Each number is 200 + 20 x the weight over the matrix's rms, rounded and kept within 0 to 999. Layers, rows and columns count from 0.

# layer 5 MLP up, 896x256, rms 0.0421, rows 334-361, columns 0-127
230,166,210,211,183,205,210,194,196,207,212,198,189,220,166,215,197,196,202,212,239,187,212,203,225,233,182,206,203,191,221,216,202,190,206,218,218,217,224,144,203,211,214,249,208,211,196,215,184,222,142,198,208,244,214,238,191,199,210,232,182,183,161,145,207,212,215,159,153,169,184,199,192,186,205,169,220,220,184,212,215,232,207,182,185,192,205,193,198,188,148,230,211,214,204,214,177,212,202,195,186,192,198,221,193,235,158,187,193,196,229,181,175,196,155,195,200,175,204,176,197,215,156,247,233,187,191,204
162,198,199,205,203,188,186,201,229,185,204,227,194,209,189,205,234,202,194,135,261,174,171,204,204,220,172,225,200,224,184,213,157,191,224,231,236,152,189,172,176,208,238,222,187,222,221,249,187,216,225,204,198,197,187,221,196,225,193,213,184,198,236,240,208,224,236,221,161,172,194,191,216,233,197,191,202,206,221,177,196,189,217,200,199,181,237,224,182,193,167,230,227,214,182,192,244,182,213,182,207,190,160,221,225,175,216,201,184,252,198,178,201,188,200,211,172,222,202,221,164,189,190,178,178,190,169,191
184,206,195,196,202,212,191,215,206,207,244,217,135,235,201,220,173,205,205,175,210,210,176,195,223,200,198,206,210,214,199,184,207,195,236,208,173,215,224,204,175,208,211,211,192,210,227,215,225,200,200,223,193,164,177,209,198,199,224,200,212,218,206,217,195,217,164,213,198,184,185,200,176,248,182,200,240,168,175,217,234,215,217,218,229,176,185,231,195,200,184,193,209,192,216,232,206,214,211,209,190,195,168,207,203,178,193,227,209,204,220,166,208,177,219,206,232,227,213,183,212,191,192,244,219,186,205,174
164,170,220,219,197,218,209,203,184,222,202,196,179,216,180,206,208,201,212,192,229,214,233,201,233,250,203,236,203,218,190,229,205,158,202,193,221,195,216,208,178,170,185,209,238,202,209,198,217,204,211,165,172,176,203,225,216,203,216,236,219,207,195,233,215,212,236,189,222,197,189,206,220,181,198,188,214,217,195,218,236,175,189,186,189,187,210,201,200,161,187,219,182,189,221,196,210,180,186,211,231,225,199,213,202,200,202,184,199,208,198,210,221,194,190,210,193,201,208,207,211,177,205,205,214,175,213,186
218,207,204,164,222,225,200,196,206,212,156,205,207,216,215,173,193,166,210,196,209,197,186,150,221,182,195,222,213,190,184,198,201,205,227,218,211,173,207,209,176,203,217,178,204,193,208,203,216,196,174,198,188,201,197,213,211,223,205,186,197,212,181,187,226,211,210,185,189,207,194,224,201,185,222,202,195,178,183,191,234,214,233,198,241,204,180,168,191,201,202,196,234,183,210,169,217,205,215,223,214,161,215,198,212,187,247,223,199,190,195,190,219,187,177,194,194,215,199,169,186,208,196,225,180,200,198,198
168,219,183,221,213,189,206,216,177,185,197,194,174,215,169,184,185,158,166,200,229,237,213,211,208,203,194,231,189,204,217,193,201,189,223,196,223,164,202,199,186,186,205,156,219,202,205,237,197,234,176,161,226,221,231,221,197,190,189,229,210,207,187,168,223,166,257,156,180,207,194,187,196,222,209,252,224,219,200,219,207,209,208,196,181,173,215,186,202,202,173,232,232,203,180,147,257,185,180,219,212,183,211,161,190,175,217,207,239,205,190,217,194,184,204,216,168,194,202,176,183,220,148,203,189,187,215,230
191,207,169,193,214,202,222,216,181,205,221,226,217,217,211,167,171,155,196,196,224,215,198,157,237,206,192,224,223,197,194,198,204,212,187,190,199,190,198,216,227,211,226,191,183,201,174,189,230,192,169,162,166,209,219,232,184,201,217,233,203,192,180,169,227,217,244,191,208,143,179,201,231,195,218,206,206,206,193,192,239,222,229,218,200,233,211,177,215,185,215,196,194,213,185,202,263,181,222,202,221,185,172,183,162,195,200,209,215,204,222,197,205,205,198,188,154,176,190,180,172,181,165,218,223,196,171,192
223,219,226,164,200,217,184,222,199,178,162,203,203,175,176,181,207,226,156,195,205,207,208,173,262,207,216,202,170,234,258,192,193,206,186,223,197,185,200,164,218,227,233,225,214,213,207,224,192,220,207,196,223,201,183,210,244,173,177,182,215,224,212,219,228,174,217,175,198,184,180,225,192,188,201,169,186,180,199,194,193,227,228,173,201,201,195,221,198,215,206,192,184,213,162,185,215,185,221,211,182,201,213,162,187,206,176,191,176,200,223,194,177,186,182,181,153,213,191,208,169,210,190,243,224,210,179,185
216,213,244,184,194,241,203,220,205,192,186,185,190,228,209,208,187,186,212,191,211,233,215,167,198,173,191,180,208,181,237,181,194,201,207,189,228,188,225,206,215,226,175,197,228,163,184,225,222,221,217,212,196,189,227,232,214,204,219,198,197,181,220,212,196,219,200,211,190,210,194,205,205,230,175,189,251,211,207,182,196,205,206,186,216,184,227,183,206,197,204,186,211,199,210,228,175,196,218,230,197,167,205,211,204,198,207,196,228,223,211,200,232,224,203,216,177,193,168,180,185,226,181,213,230,178,144,195
208,169,182,212,190,183,184,202,185,223,224,242,168,202,167,158,209,199,202,201,187,211,186,208,194,214,209,208,202,193,216,198,198,174,198,231,188,195,199,181,200,191,195,203,208,229,208,216,209,195,188,183,197,181,200,211,219,219,186,219,241,183,198,182,202,206,224,189,214,217,200,194,211,221,210,205,217,192,176,193,211,204,201,235,198,222,205,209,212,195,183,213,173,224,187,221,216,220,199,203,221,183,195,186,149,186,200,202,219,205,217,213,176,209,207,221,183,195,167,199,202,224,214,211,185,204,196,171
215,230,188,211,218,216,226,210,201,210,203,228,174,187,231,186,198,182,193,188,188,230,198,206,197,232,193,187,204,210,182,206,193,198,199,224,195,195,229,191,193,163,229,221,195,198,221,230,182,199,210,195,202,205,199,198,180,185,171,214,214,205,203,204,211,211,209,212,206,196,198,207,204,227,205,205,169,160,188,191,205,197,187,228,170,157,230,194,201,188,217,216,212,180,197,180,167,199,188,226,164,215,212,214,219,198,213,180,206,203,214,223,179,195,188,202,190,231,227,191,194,207,191,205,223,171,207,204
183,187,188,199,204,246,176,195,199,191,179,206,200,192,216,180,168,181,182,190,224,211,181,186,230,239,207,220,182,213,204,206,198,199,215,197,227,188,189,196,200,236,194,189,226,192,187,220,219,204,189,195,217,170,202,218,175,183,224,199,211,180,208,192,201,181,184,200,214,206,188,225,175,186,220,193,205,189,202,213,222,202,203,203,198,190,208,182,175,184,188,194,208,217,185,177,208,205,253,185,212,193,202,195,151,209,215,195,236,203,190,187,227,204,195,188,181,187,204,184,224,180,196,209,216,158,207,195
192,224,226,184,169,207,197,210,216,194,205,229,197,219,166,201,196,196,178,160,213,185,196,177,202,206,157,197,198,228,223,173,194,196,196,187,185,165,200,159,188,197,232,164,214,218,224,210,191,201,186,231,156,205,203,248,195,199,198,206,168,202,193,148,192,193,167,166,198,180,181,178,224,198,198,205,220,183,199,189,237,199,202,193,191,204,265,196,175,185,172,183,187,191,192,231,188,215,193,195,199,179,184,176,187,219,160,173,205,222,190,190,160,191,222,190,180,250,211,184,213,204,152,182,216,195,204,209
238,208,231,200,209,209,182,228,207,178,189,197,174,170,192,216,203,208,223,199,163,201,230,194,208,221,216,197,155,217,202,207,185,209,195,207,203,185,201,162,215,209,193,202,219,201,186,212,198,172,153,213,220,179,178,217,173,212,228,189,193,187,216,166,196,187,181,178,177,202,200,193,194,205,220,159,210,200,175,175,213,182,230,211,185,203,256,214,193,186,199,190,177,211,151,204,182,199,242,213,192,170,187,195,193,216,202,223,199,187,216,199,159,201,202,210,198,202,240,201,224,246,164,184,206,185,192,167
186,207,186,210,170,242,213,161,202,181,198,233,199,212,196,199,193,205,211,198,181,171,202,182,213,221,221,209,186,223,198,205,155,142,181,202,200,195,179,178,169,194,195,203,172,158,173,236,182,200,189,196,177,206,236,240,158,201,211,224,205,185,150,202,199,176,208,188,167,220,216,199,162,216,206,216,185,207,178,207,226,230,188,218,201,223,208,222,235,193,194,211,209,213,185,224,194,228,219,228,227,194,182,189,233,233,195,195,209,207,185,218,237,194,216,195,214,204,197,188,230,194,184,206,194,214,212,202
149,189,203,210,201,231,211,203,203,199,216,226,178,211,192,208,217,210,172,180,185,196,181,231,232,200,231,209,205,191,251,204,208,181,202,233,196,191,201,215,205,162,246,206,210,201,206,199,179,206,156,244,206,159,180,206,185,220,212,189,170,172,217,183,220,223,237,165,199,177,181,175,186,208,179,220,207,218,199,229,175,190,197,224,183,231,202,184,216,169,190,172,195,215,208,243,205,179,200,226,213,194,230,227,160,213,179,207,193,227,217,195,167,171,157,240,154,201,224,206,193,213,180,212,242,216,204,174
231,222,185,172,227,205,212,204,229,211,209,238,224,211,163,197,226,194,212,182,212,187,206,157,235,199,207,220,197,168,192,157,238,208,227,212,240,205,213,192,182,186,207,201,210,187,239,196,216,224,180,212,205,210,186,216,193,161,194,191,214,169,210,190,215,189,188,195,183,188,204,200,192,178,195,215,199,171,191,211,236,215,227,216,216,196,190,219,211,232,182,202,208,202,198,204,223,202,231,225,196,211,172,162,205,152,212,217,193,191,198,201,169,190,196,222,166,213,187,197,193,184,172,209,210,216,201,162
194,190,208,197,222,194,174,207,252,174,233,209,197,214,178,206,183,191,188,169,223,193,173,172,220,238,218,224,215,231,184,218,181,226,213,198,224,162,207,201,217,214,183,193,175,192,169,171,223,177,175,152,196,175,259,170,195,188,238,186,190,221,193,197,191,162,232,199,213,189,193,196,170,204,185,223,199,204,176,190,188,190,236,187,237,219,181,251,237,246,171,190,193,215,195,200,230,207,170,202,212,194,197,193,187,193,206,227,193,218,225,213,195,197,209,186,204,229,190,174,234,199,182,206,204,212,189,173
189,239,206,173,193,207,181,207,243,194,197,229,207,236,213,198,192,205,164,193,189,200,186,222,228,210,203,233,202,195,225,238,221,199,192,203,185,127,212,169,217,212,214,205,173,209,205,224,188,229,188,226,203,207,185,189,192,215,210,203,194,204,208,164,212,208,229,154,210,193,201,157,177,200,217,200,186,141,198,166,192,247,221,182,200,188,211,224,212,183,200,192,227,219,185,195,218,189,190,160,214,176,197,196,190,219,169,226,207,208,177,182,211,224,188,199,206,219,217,204,225,231,199,235,218,218,203,194
213,206,216,176,241,177,216,160,189,195,208,212,205,208,162,241,185,194,184,195,203,166,150,202,184,193,178,178,169,196,202,204,194,186,209,223,185,197,199,182,204,208,250,239,203,187,229,235,183,212,196,229,195,186,181,200,199,207,234,251,196,188,202,202,199,220,214,192,249,194,172,197,182,208,193,184,213,202,219,195,194,231,172,228,222,190,165,206,222,243,200,201,237,195,172,187,206,188,216,193,214,216,196,223,206,212,250,207,239,188,215,160,208,184,225,217,198,188,213,191,221,209,193,191,229,205,187,211
250,199,222,185,202,202,228,180,191,192,176,202,202,207,257,203,203,206,221,201,187,198,187,161,214,206,166,197,203,208,215,242,188,232,204,216,193,207,220,192,228,213,199,249,237,192,202,221,209,230,183,203,185,217,226,248,195,176,180,217,213,194,230,194,209,195,212,196,229,190,190,211,187,208,216,191,206,224,187,196,216,237,189,173,212,220,212,185,211,226,210,201,208,198,152,211,160,196,237,195,177,217,210,221,218,185,213,250,209,202,230,195,199,184,237,205,208,223,166,170,203,186,228,229,200,194,202,192
181,202,196,196,203,215,210,190,208,191,217,175,201,205,202,193,193,176,224,208,233,239,209,216,223,226,172,222,177,195,246,204,227,200,182,206,208,202,177,193,184,206,207,224,226,210,179,181,195,220,198,174,202,161,206,176,209,174,211,170,228,200,201,199,231,224,208,182,197,209,159,210,202,186,209,222,232,193,180,201,196,188,199,192,211,181,210,206,183,183,181,206,196,175,195,232,195,225,214,188,246,189,209,247,184,195,213,197,240,206,207,199,191,207,189,195,225,192,207,236,191,234,199,193,196,188,196,190
203,203,206,225,220,229,209,165,210,199,198,174,175,191,231,210,227,176,189,191,239,217,195,194,244,190,175,205,191,199,211,197,160,182,234,245,241,209,239,164,175,212,179,199,184,192,210,197,195,185,213,181,203,173,214,199,176,172,223,221,201,200,188,176,219,256,191,201,193,201,219,208,180,202,192,176,208,156,175,183,225,186,202,206,180,184,220,207,214,183,183,223,224,219,181,231,185,161,217,209,197,222,216,193,191,198,211,170,180,196,219,206,233,196,186,182,199,174,193,193,177,208,230,184,206,196,194,201
197,226,179,234,191,201,225,226,237,199,219,206,213,203,219,184,196,172,170,158,258,178,198,164,183,176,204,208,214,207,214,177,215,212,242,213,193,188,198,224,208,215,200,165,198,192,226,229,229,220,171,180,185,173,218,192,210,178,215,221,199,208,199,201,238,187,204,195,200,213,186,202,222,212,127,187,203,162,213,201,232,216,190,191,196,189,193,205,192,177,189,211,204,173,183,199,183,198,248,170,210,188,192,188,199,170,165,218,197,207,204,163,191,196,212,224,185,213,188,206,204,190,167,239,185,203,231,187
212,178,167,186,202,211,198,187,220,184,209,212,157,208,225,183,177,165,197,196,186,171,210,178,192,203,232,205,220,225,191,214,222,178,217,181,195,184,180,215,186,220,215,231,220,200,218,196,222,255,189,190,173,206,201,223,198,173,198,202,219,218,196,196,199,164,211,208,216,194,192,208,201,221,165,182,209,228,181,211,218,204,219,211,177,225,197,186,212,205,229,172,250,196,178,180,232,206,202,234,165,235,192,186,183,197,188,196,213,209,241,182,224,188,220,224,191,185,192,172,191,190,163,188,235,187,166,168
206,228,225,166,209,174,176,206,197,207,215,232,230,201,227,200,197,157,195,172,206,178,211,173,226,186,186,180,195,214,197,211,187,171,240,162,189,215,206,197,207,245,214,186,191,213,212,225,212,199,201,217,236,202,204,198,214,195,187,196,199,198,167,193,195,211,209,206,162,207,192,156,208,194,204,170,204,212,176,153,230,236,216,235,159,212,199,199,229,190,200,186,200,242,213,199,226,222,233,177,220,202,191,171,191,225,216,192,200,165,222,226,209,198,219,219,176,209,202,179,212,206,228,233,227,210,196,230
191,181,223,182,217,219,197,178,214,187,235,212,203,218,216,207,187,189,170,174,218,195,166,205,181,204,202,174,185,183,179,240,205,210,215,195,189,167,221,191,203,199,178,200,177,166,209,222,220,226,173,242,179,254,222,195,204,181,169,223,209,194,219,201,189,220,220,192,209,168,209,181,184,210,213,195,193,163,180,146,169,216,184,237,182,209,216,194,220,201,178,183,187,227,220,214,190,180,200,203,204,191,203,225,242,195,198,180,186,224,204,182,178,223,251,237,183,203,205,170,196,205,197,232,201,198,209,182
183,197,199,181,197,200,193,218,195,206,230,221,161,181,231,180,196,192,206,205,187,199,194,158,208,211,211,226,216,174,185,220,207,199,195,211,208,200,186,151,196,182,199,222,183,167,201,224,202,221,186,213,175,167,231,230,219,191,185,240,198,161,158,200,206,231,216,191,206,185,190,153,201,162,194,195,202,228,241,212,199,206,221,221,191,151,243,182,232,221,183,199,217,209,208,181,259,208,197,185,183,212,204,178,191,230,183,248,180,194,195,187,193,203,216,239,189,255,263,173,225,230,161,238,186,181,183,199
# layer 5 MLP down (transposed), 896x256, rms 0.0324, rows 334-360, columns 0-127
218,225,157,186,215,200,214,234,188,174,187,197,183,200,231,177,205,176,235,207,168,224,177,167,216,180,203,165,215,196,208,201,168,200,194,150,203,192,177,221,200,207,212,185,194,207,161,198,208,214,216,198,214,177,222,195,163,172,209,209,207,210,173,220,223,221,193,190,207,188,196,166,250,212,188,182,208,228,205,180,186,202,190,174,151,190,230,215,196,221,183,186,167,201,226,155,209,221,202,210,148,188,146,165,189,177,204,172,181,220,185,144,196,185,198,189,215,218,194,192,194,213,176,176,222,211,154,186
211,220,176,201,197,225,188,208,161,208,228,222,169,214,196,203,209,218,185,215,158,212,214,216,170,197,194,161,226,207,226,213,212,212,222,208,180,235,224,171,193,218,194,210,180,209,186,166,183,206,231,187,182,193,205,166,220,132,232,221,236,203,209,158,190,189,162,195,245,224,222,212,162,173,165,230,207,221,206,195,178,204,223,203,221,219,199,193,204,182,199,200,200,173,219,207,190,204,202,216,201,188,229,203,178,202,202,204,163,186,208,161,197,237,175,207,211,204,195,177,169,203,221,229,231,233,208,176
199,215,225,199,193,207,191,209,195,165,189,217,219,193,202,164,232,196,176,224,197,207,192,173,185,223,197,185,187,196,207,179,189,161,165,218,191,238,201,225,167,212,158,166,207,194,191,199,214,222,192,164,181,226,203,209,199,213,211,163,217,187,141,174,223,176,233,189,203,237,240,228,224,178,213,222,205,211,196,198,191,196,203,164,207,185,187,181,202,224,166,220,192,228,188,211,199,185,179,187,189,175,214,222,219,214,234,207,213,201,204,216,208,163,203,207,166,223,187,215,181,238,203,162,197,180,168,208
218,207,206,189,207,214,176,222,208,197,188,170,193,199,215,202,183,205,210,199,177,204,179,211,193,148,181,166,180,200,219,201,200,204,202,214,184,211,178,232,197,213,231,207,201,200,182,202,206,209,225,242,217,239,196,224,178,237,217,167,221,219,213,174,173,217,196,194,145,234,185,204,164,204,193,194,252,177,201,163,192,217,212,232,221,170,185,200,201,190,218,195,215,190,200,212,208,215,191,195,161,184,214,208,198,218,201,191,213,191,224,196,194,199,208,177,190,194,212,197,189,236,194,204,207,211,206,225
153,247,168,218,205,202,198,188,215,208,205,205,185,189,168,193,172,211,205,218,200,205,171,214,179,230,191,180,183,168,236,211,210,189,210,202,181,225,204,198,210,198,188,198,182,194,208,201,206,176,185,187,180,198,248,184,214,228,208,214,212,214,205,192,216,188,221,213,222,183,213,198,209,191,217,216,191,198,204,181,189,188,190,204,192,203,202,213,228,166,194,214,226,180,198,205,156,179,156,225,235,217,205,221,220,193,186,191,206,185,202,171,185,198,236,220,183,194,210,214,201,204,215,214,195,203,212,189
213,185,213,190,211,200,164,222,202,185,214,219,224,199,199,224,206,184,227,195,213,190,174,171,218,203,191,150,191,212,220,199,177,238,225,180,197,193,196,212,219,218,195,207,226,215,201,194,225,200,221,219,206,186,188,222,210,222,182,189,158,173,219,256,211,211,154,216,229,196,193,192,217,170,215,214,209,197,206,160,214,202,207,198,225,209,191,182,191,199,179,202,218,183,188,239,195,227,227,205,210,204,203,181,198,192,215,172,153,212,241,195,205,215,219,208,217,190,198,199,180,215,163,202,195,190,178,181
212,147,216,224,193,237,222,229,211,194,200,217,206,201,212,199,201,205,180,205,186,181,192,223,177,189,204,183,196,203,210,167,201,194,184,193,199,204,189,205,189,204,162,223,230,205,202,180,216,209,234,178,224,194,157,201,199,263,231,204,169,205,195,215,174,216,156,176,192,185,188,234,177,189,224,198,232,167,178,249,233,189,177,214,185,182,151,210,189,168,209,184,204,187,206,247,222,224,199,218,191,196,206,210,178,178,200,228,171,180,188,195,199,197,207,192,192,190,214,221,201,210,205,204,182,215,232,182
202,180,216,191,207,193,196,184,262,213,202,185,224,227,213,220,215,188,235,225,209,168,175,208,179,164,178,198,210,134,170,165,222,193,208,177,156,231,183,192,178,187,176,176,202,193,159,182,188,174,192,212,190,202,210,191,183,243,226,171,214,185,187,216,241,202,171,237,186,210,202,216,178,204,196,221,197,183,193,185,213,160,202,206,182,206,160,228,175,179,220,176,223,163,248,225,199,221,165,235,191,193,206,223,240,176,159,209,185,185,162,191,211,188,211,202,225,185,209,172,236,204,182,198,217,197,205,226
182,185,210,235,229,198,188,160,175,189,200,204,223,151,210,217,203,219,170,205,181,183,201,186,196,219,208,247,179,185,182,217,181,180,225,252,202,205,205,231,202,207,213,222,221,224,208,193,152,235,182,198,206,256,190,177,220,230,174,209,220,199,213,199,182,225,220,179,189,194,210,164,173,191,202,194,182,218,212,207,175,186,206,204,184,202,156,220,234,200,201,190,206,217,181,197,195,190,207,165,215,222,245,224,205,207,203,200,196,211,190,240,199,180,207,239,226,222,229,206,200,189,210,193,170,196,235,218
170,212,168,201,194,231,189,201,240,199,191,161,212,192,220,196,190,197,183,210,192,202,177,201,207,169,195,185,195,202,206,196,198,219,197,201,216,188,173,230,188,198,206,183,199,229,199,180,201,197,234,237,196,229,175,163,207,205,239,170,163,236,192,206,187,169,186,219,193,183,205,213,188,196,187,207,194,192,194,188,195,166,227,164,194,208,201,194,201,228,202,202,189,154,204,181,190,176,195,201,189,214,227,187,238,234,200,210,154,187,224,175,224,203,215,199,188,189,234,200,174,188,201,191,185,213,201,239
189,214,207,192,188,185,180,217,208,177,199,220,191,187,164,167,222,169,197,216,232,173,194,183,198,186,195,201,199,181,203,186,190,191,180,191,192,184,174,203,183,182,212,190,201,215,189,201,219,197,177,236,179,171,214,187,226,209,235,211,186,197,173,219,219,181,193,179,191,219,203,222,207,167,184,194,202,203,224,217,211,210,196,182,204,232,185,181,224,194,171,203,206,180,212,195,212,210,227,212,217,219,197,241,194,213,230,233,153,204,211,206,205,204,211,234,240,195,189,203,203,168,192,182,198,218,232,229
189,183,175,183,181,194,205,239,222,194,223,224,206,225,182,200,221,205,189,236,207,179,171,232,180,167,194,186,198,222,201,186,195,197,230,205,192,218,237,207,209,172,200,231,206,217,235,211,182,205,205,217,207,223,202,179,212,198,174,212,214,222,197,195,204,181,196,207,197,165,233,208,200,220,187,215,222,199,208,204,169,209,224,190,212,193,205,220,207,175,192,194,225,171,230,216,190,196,167,210,196,226,227,237,182,174,182,162,173,215,205,221,165,210,211,219,175,186,204,244,197,216,191,173,169,195,239,194
183,169,205,198,172,169,215,167,164,186,216,204,207,201,213,180,186,214,214,208,204,197,186,234,190,151,230,200,222,194,214,199,212,156,197,204,202,186,200,206,206,196,202,220,200,181,189,257,161,219,180,155,233,214,195,195,215,215,201,207,201,244,215,244,210,180,202,222,212,210,208,176,189,193,180,203,236,217,199,223,200,238,181,200,230,162,190,177,183,231,211,167,178,188,241,186,202,219,216,226,189,187,210,165,193,220,212,212,199,191,208,201,195,202,204,207,201,198,208,194,210,233,225,197,208,217,163,216
180,193,169,195,201,189,189,199,225,203,213,210,217,217,216,192,202,203,166,191,202,204,202,222,217,193,173,203,213,184,228,213,204,179,184,210,220,213,231,255,216,165,185,210,174,219,216,203,193,224,208,176,198,226,220,204,199,173,191,175,233,220,148,204,197,219,188,227,222,200,196,144,212,222,191,183,202,210,217,224,197,214,193,219,220,230,186,175,186,206,194,166,203,206,237,174,168,197,183,170,216,217,201,220,170,212,177,168,197,222,183,206,237,217,208,186,229,228,200,189,216,180,242,186,203,197,185,198
226,183,204,218,182,166,186,197,199,218,195,208,173,214,180,209,209,201,210,259,179,207,194,201,204,217,190,204,191,215,229,189,200,202,171,196,192,203,224,208,187,172,193,178,196,227,188,133,207,208,188,170,224,215,214,186,207,178,223,202,192,209,207,161,186,211,198,208,226,188,178,188,236,186,217,191,221,199,212,193,183,156,209,166,179,188,211,237,180,203,178,193,194,199,159,180,181,218,175,216,215,193,244,221,191,142,205,192,175,209,214,198,212,199,210,191,195,180,203,239,184,205,221,176,233,205,194,179
217,209,149,235,175,187,177,196,221,226,183,203,186,203,209,213,189,200,210,208,209,209,162,206,179,213,185,196,209,189,232,212,197,217,215,207,221,197,227,187,183,217,234,189,198,180,217,181,204,184,193,239,168,164,193,179,185,160,177,223,200,175,205,215,195,254,162,186,168,245,216,217,213,174,173,204,183,189,193,219,205,219,198,202,204,178,191,208,204,194,221,240,219,181,190,194,211,181,211,205,180,200,211,201,178,193,210,199,203,228,215,176,206,216,207,207,186,168,168,167,196,200,194,195,189,169,214,216
198,179,208,205,209,176,220,176,209,196,197,187,167,186,224,238,166,191,195,236,190,206,211,196,153,214,194,178,202,195,197,225,188,188,206,204,171,250,197,210,168,208,174,218,215,203,200,193,194,202,210,222,182,210,200,186,193,179,207,183,226,213,168,171,175,189,198,227,216,205,175,184,203,185,195,193,199,216,222,175,217,235,178,207,186,228,201,214,184,198,197,188,224,206,203,200,206,181,182,231,212,196,212,203,198,217,222,210,186,193,222,216,210,202,194,171,196,188,192,196,209,221,232,219,188,173,187,207
178,221,208,228,199,218,246,217,168,202,171,182,179,189,177,222,222,169,192,184,202,192,216,229,185,191,203,188,186,223,183,224,220,210,181,233,200,201,187,247,203,185,193,198,214,159,206,217,187,210,208,188,176,206,151,157,201,171,206,238,193,230,240,167,198,208,210,168,174,146,219,156,236,195,170,212,190,211,193,249,183,199,185,226,230,196,188,202,208,216,213,219,209,209,176,184,196,233,197,174,204,196,233,187,226,191,198,213,207,183,195,221,177,168,188,196,208,185,206,216,197,222,210,198,223,198,177,210
171,146,196,198,217,238,216,189,235,183,192,227,173,188,180,241,200,189,200,199,195,199,170,169,165,204,194,204,177,214,190,187,204,174,199,219,207,184,207,252,191,188,150,171,192,207,162,199,178,162,215,233,199,187,188,195,186,177,181,155,216,197,209,234,179,211,193,204,172,215,216,181,174,234,190,207,221,197,210,190,182,190,211,236,209,190,201,215,196,243,203,214,199,220,201,178,193,179,228,216,204,221,198,177,203,196,186,203,206,179,192,212,232,176,210,192,193,225,214,229,188,216,185,186,150,182,205,187
191,206,189,183,173,201,184,266,196,198,202,202,204,198,218,195,205,212,196,190,190,193,212,206,196,207,224,207,225,147,232,182,222,233,190,204,174,186,195,228,209,206,201,155,215,204,168,226,184,194,200,210,179,202,190,176,160,213,197,185,177,181,209,203,217,187,195,203,195,210,219,238,217,192,206,219,191,175,177,213,183,192,204,148,219,194,197,184,226,181,197,198,191,197,216,205,218,223,217,205,206,194,181,223,191,192,176,204,168,171,180,207,174,207,211,159,216,181,218,211,206,203,234,188,176,202,181,210
182,243,186,231,202,183,199,218,214,201,240,202,204,186,156,207,190,178,222,181,166,205,203,215,209,213,192,227,170,203,219,194,200,214,210,215,208,205,197,224,134,200,204,164,178,179,182,198,207,181,191,196,219,200,199,211,207,193,198,196,190,195,185,196,193,187,189,198,191,207,226,203,194,229,197,210,188,180,193,182,206,214,204,230,211,184,189,221,207,222,211,195,202,195,209,180,230,223,170,205,189,188,158,171,203,192,179,168,212,180,199,224,239,193,197,207,218,216,182,178,242,217,211,202,239,207,203,190
216,186,217,204,198,187,189,203,208,230,191,205,175,188,209,185,209,213,153,228,194,184,198,176,188,173,207,190,166,202,168,196,175,199,194,175,175,187,204,237,183,190,232,179,183,195,201,225,214,180,174,239,203,230,225,194,189,212,190,241,195,169,189,224,190,206,186,220,201,195,243,191,197,207,207,158,202,210,198,214,197,215,203,204,185,174,195,215,216,224,193,208,215,209,214,216,219,170,196,204,200,203,192,181,191,197,220,220,170,203,200,195,193,150,201,228,189,215,183,180,206,191,207,187,207,201,205,193
196,221,207,172,209,221,204,218,187,178,199,196,211,207,207,197,177,195,187,199,154,183,205,186,180,212,210,245,223,180,211,194,231,214,174,167,156,192,188,211,181,204,191,217,206,223,193,187,188,229,186,258,180,192,194,186,209,206,205,156,188,201,204,208,164,191,209,180,190,219,204,210,227,197,165,194,172,222,191,179,208,212,207,209,215,209,180,166,212,205,195,182,179,182,202,184,180,207,201,213,223,194,176,207,199,186,184,218,218,196,205,175,171,206,217,227,233,231,233,194,196,168,170,249,215,197,209,185
171,201,180,212,240,209,189,171,188,208,208,224,181,232,194,193,219,208,230,186,165,228,227,209,169,201,216,207,148,195,228,220,203,166,184,194,217,249,222,186,176,205,204,219,217,229,213,199,181,157,227,241,185,181,193,175,192,192,202,189,211,189,190,166,179,232,205,238,199,220,227,180,173,206,179,186,202,196,203,203,199,174,212,207,209,204,222,154,197,202,202,209,194,185,180,197,190,184,204,213,220,190,201,229,207,214,216,212,202,201,180,219,202,191,183,207,207,193,178,190,173,174,223,185,164,236,212,218
203,217,199,224,186,249,211,191,170,209,211,213,209,203,163,194,215,225,199,203,197,193,200,213,178,161,195,215,223,183,211,155,219,200,171,188,211,228,223,197,220,169,216,214,202,184,141,229,232,171,179,196,237,202,184,240,213,204,215,204,195,189,214,207,187,228,174,198,165,220,181,187,204,163,185,238,182,187,210,148,188,201,168,210,200,173,219,214,209,156,202,223,170,229,189,209,197,212,196,188,201,173,175,237,191,162,221,213,196,183,189,203,210,211,184,184,216,207,193,220,214,215,247,190,186,206,225,220
222,201,187,211,186,185,231,212,240,167,200,191,192,214,184,225,176,188,231,193,192,193,167,232,194,204,196,198,203,197,163,208,199,232,196,209,229,178,139,218,185,213,190,179,186,187,204,206,173,212,205,151,166,220,192,206,188,209,191,225,186,198,174,220,203,207,190,186,157,194,198,201,195,216,163,205,221,204,212,187,235,182,232,240,233,239,168,221,199,209,195,210,220,208,177,173,202,199,176,197,205,234,193,229,190,203,199,173,166,196,173,217,206,210,213,196,158,180,190,182,219,216,168,219,162,201,222,205
182,217,222,190,176,210,244,214,199,214,193,188,224,193,179,155,161,196,194,193,191,224,202,193,197,205,185,206,189,181,197,202,197,163,212,190,250,204,217,177,194,204,220,187,217,227,197,180,197,178,198,177,226,219,194,234,202,190,223,177,189,170,175,198,210,229,217,212,175,209,167,199,192,201,218,201,210,218,166,241,213,191,235,188,156,206,252,176,171,192,179,212,186,210,211,187,216,190,219,198,178,205,209,185,203,228,220,229,201,221,204,197,206,208,187,197,200,205,181,208,223,184,183,185,170,165,221,208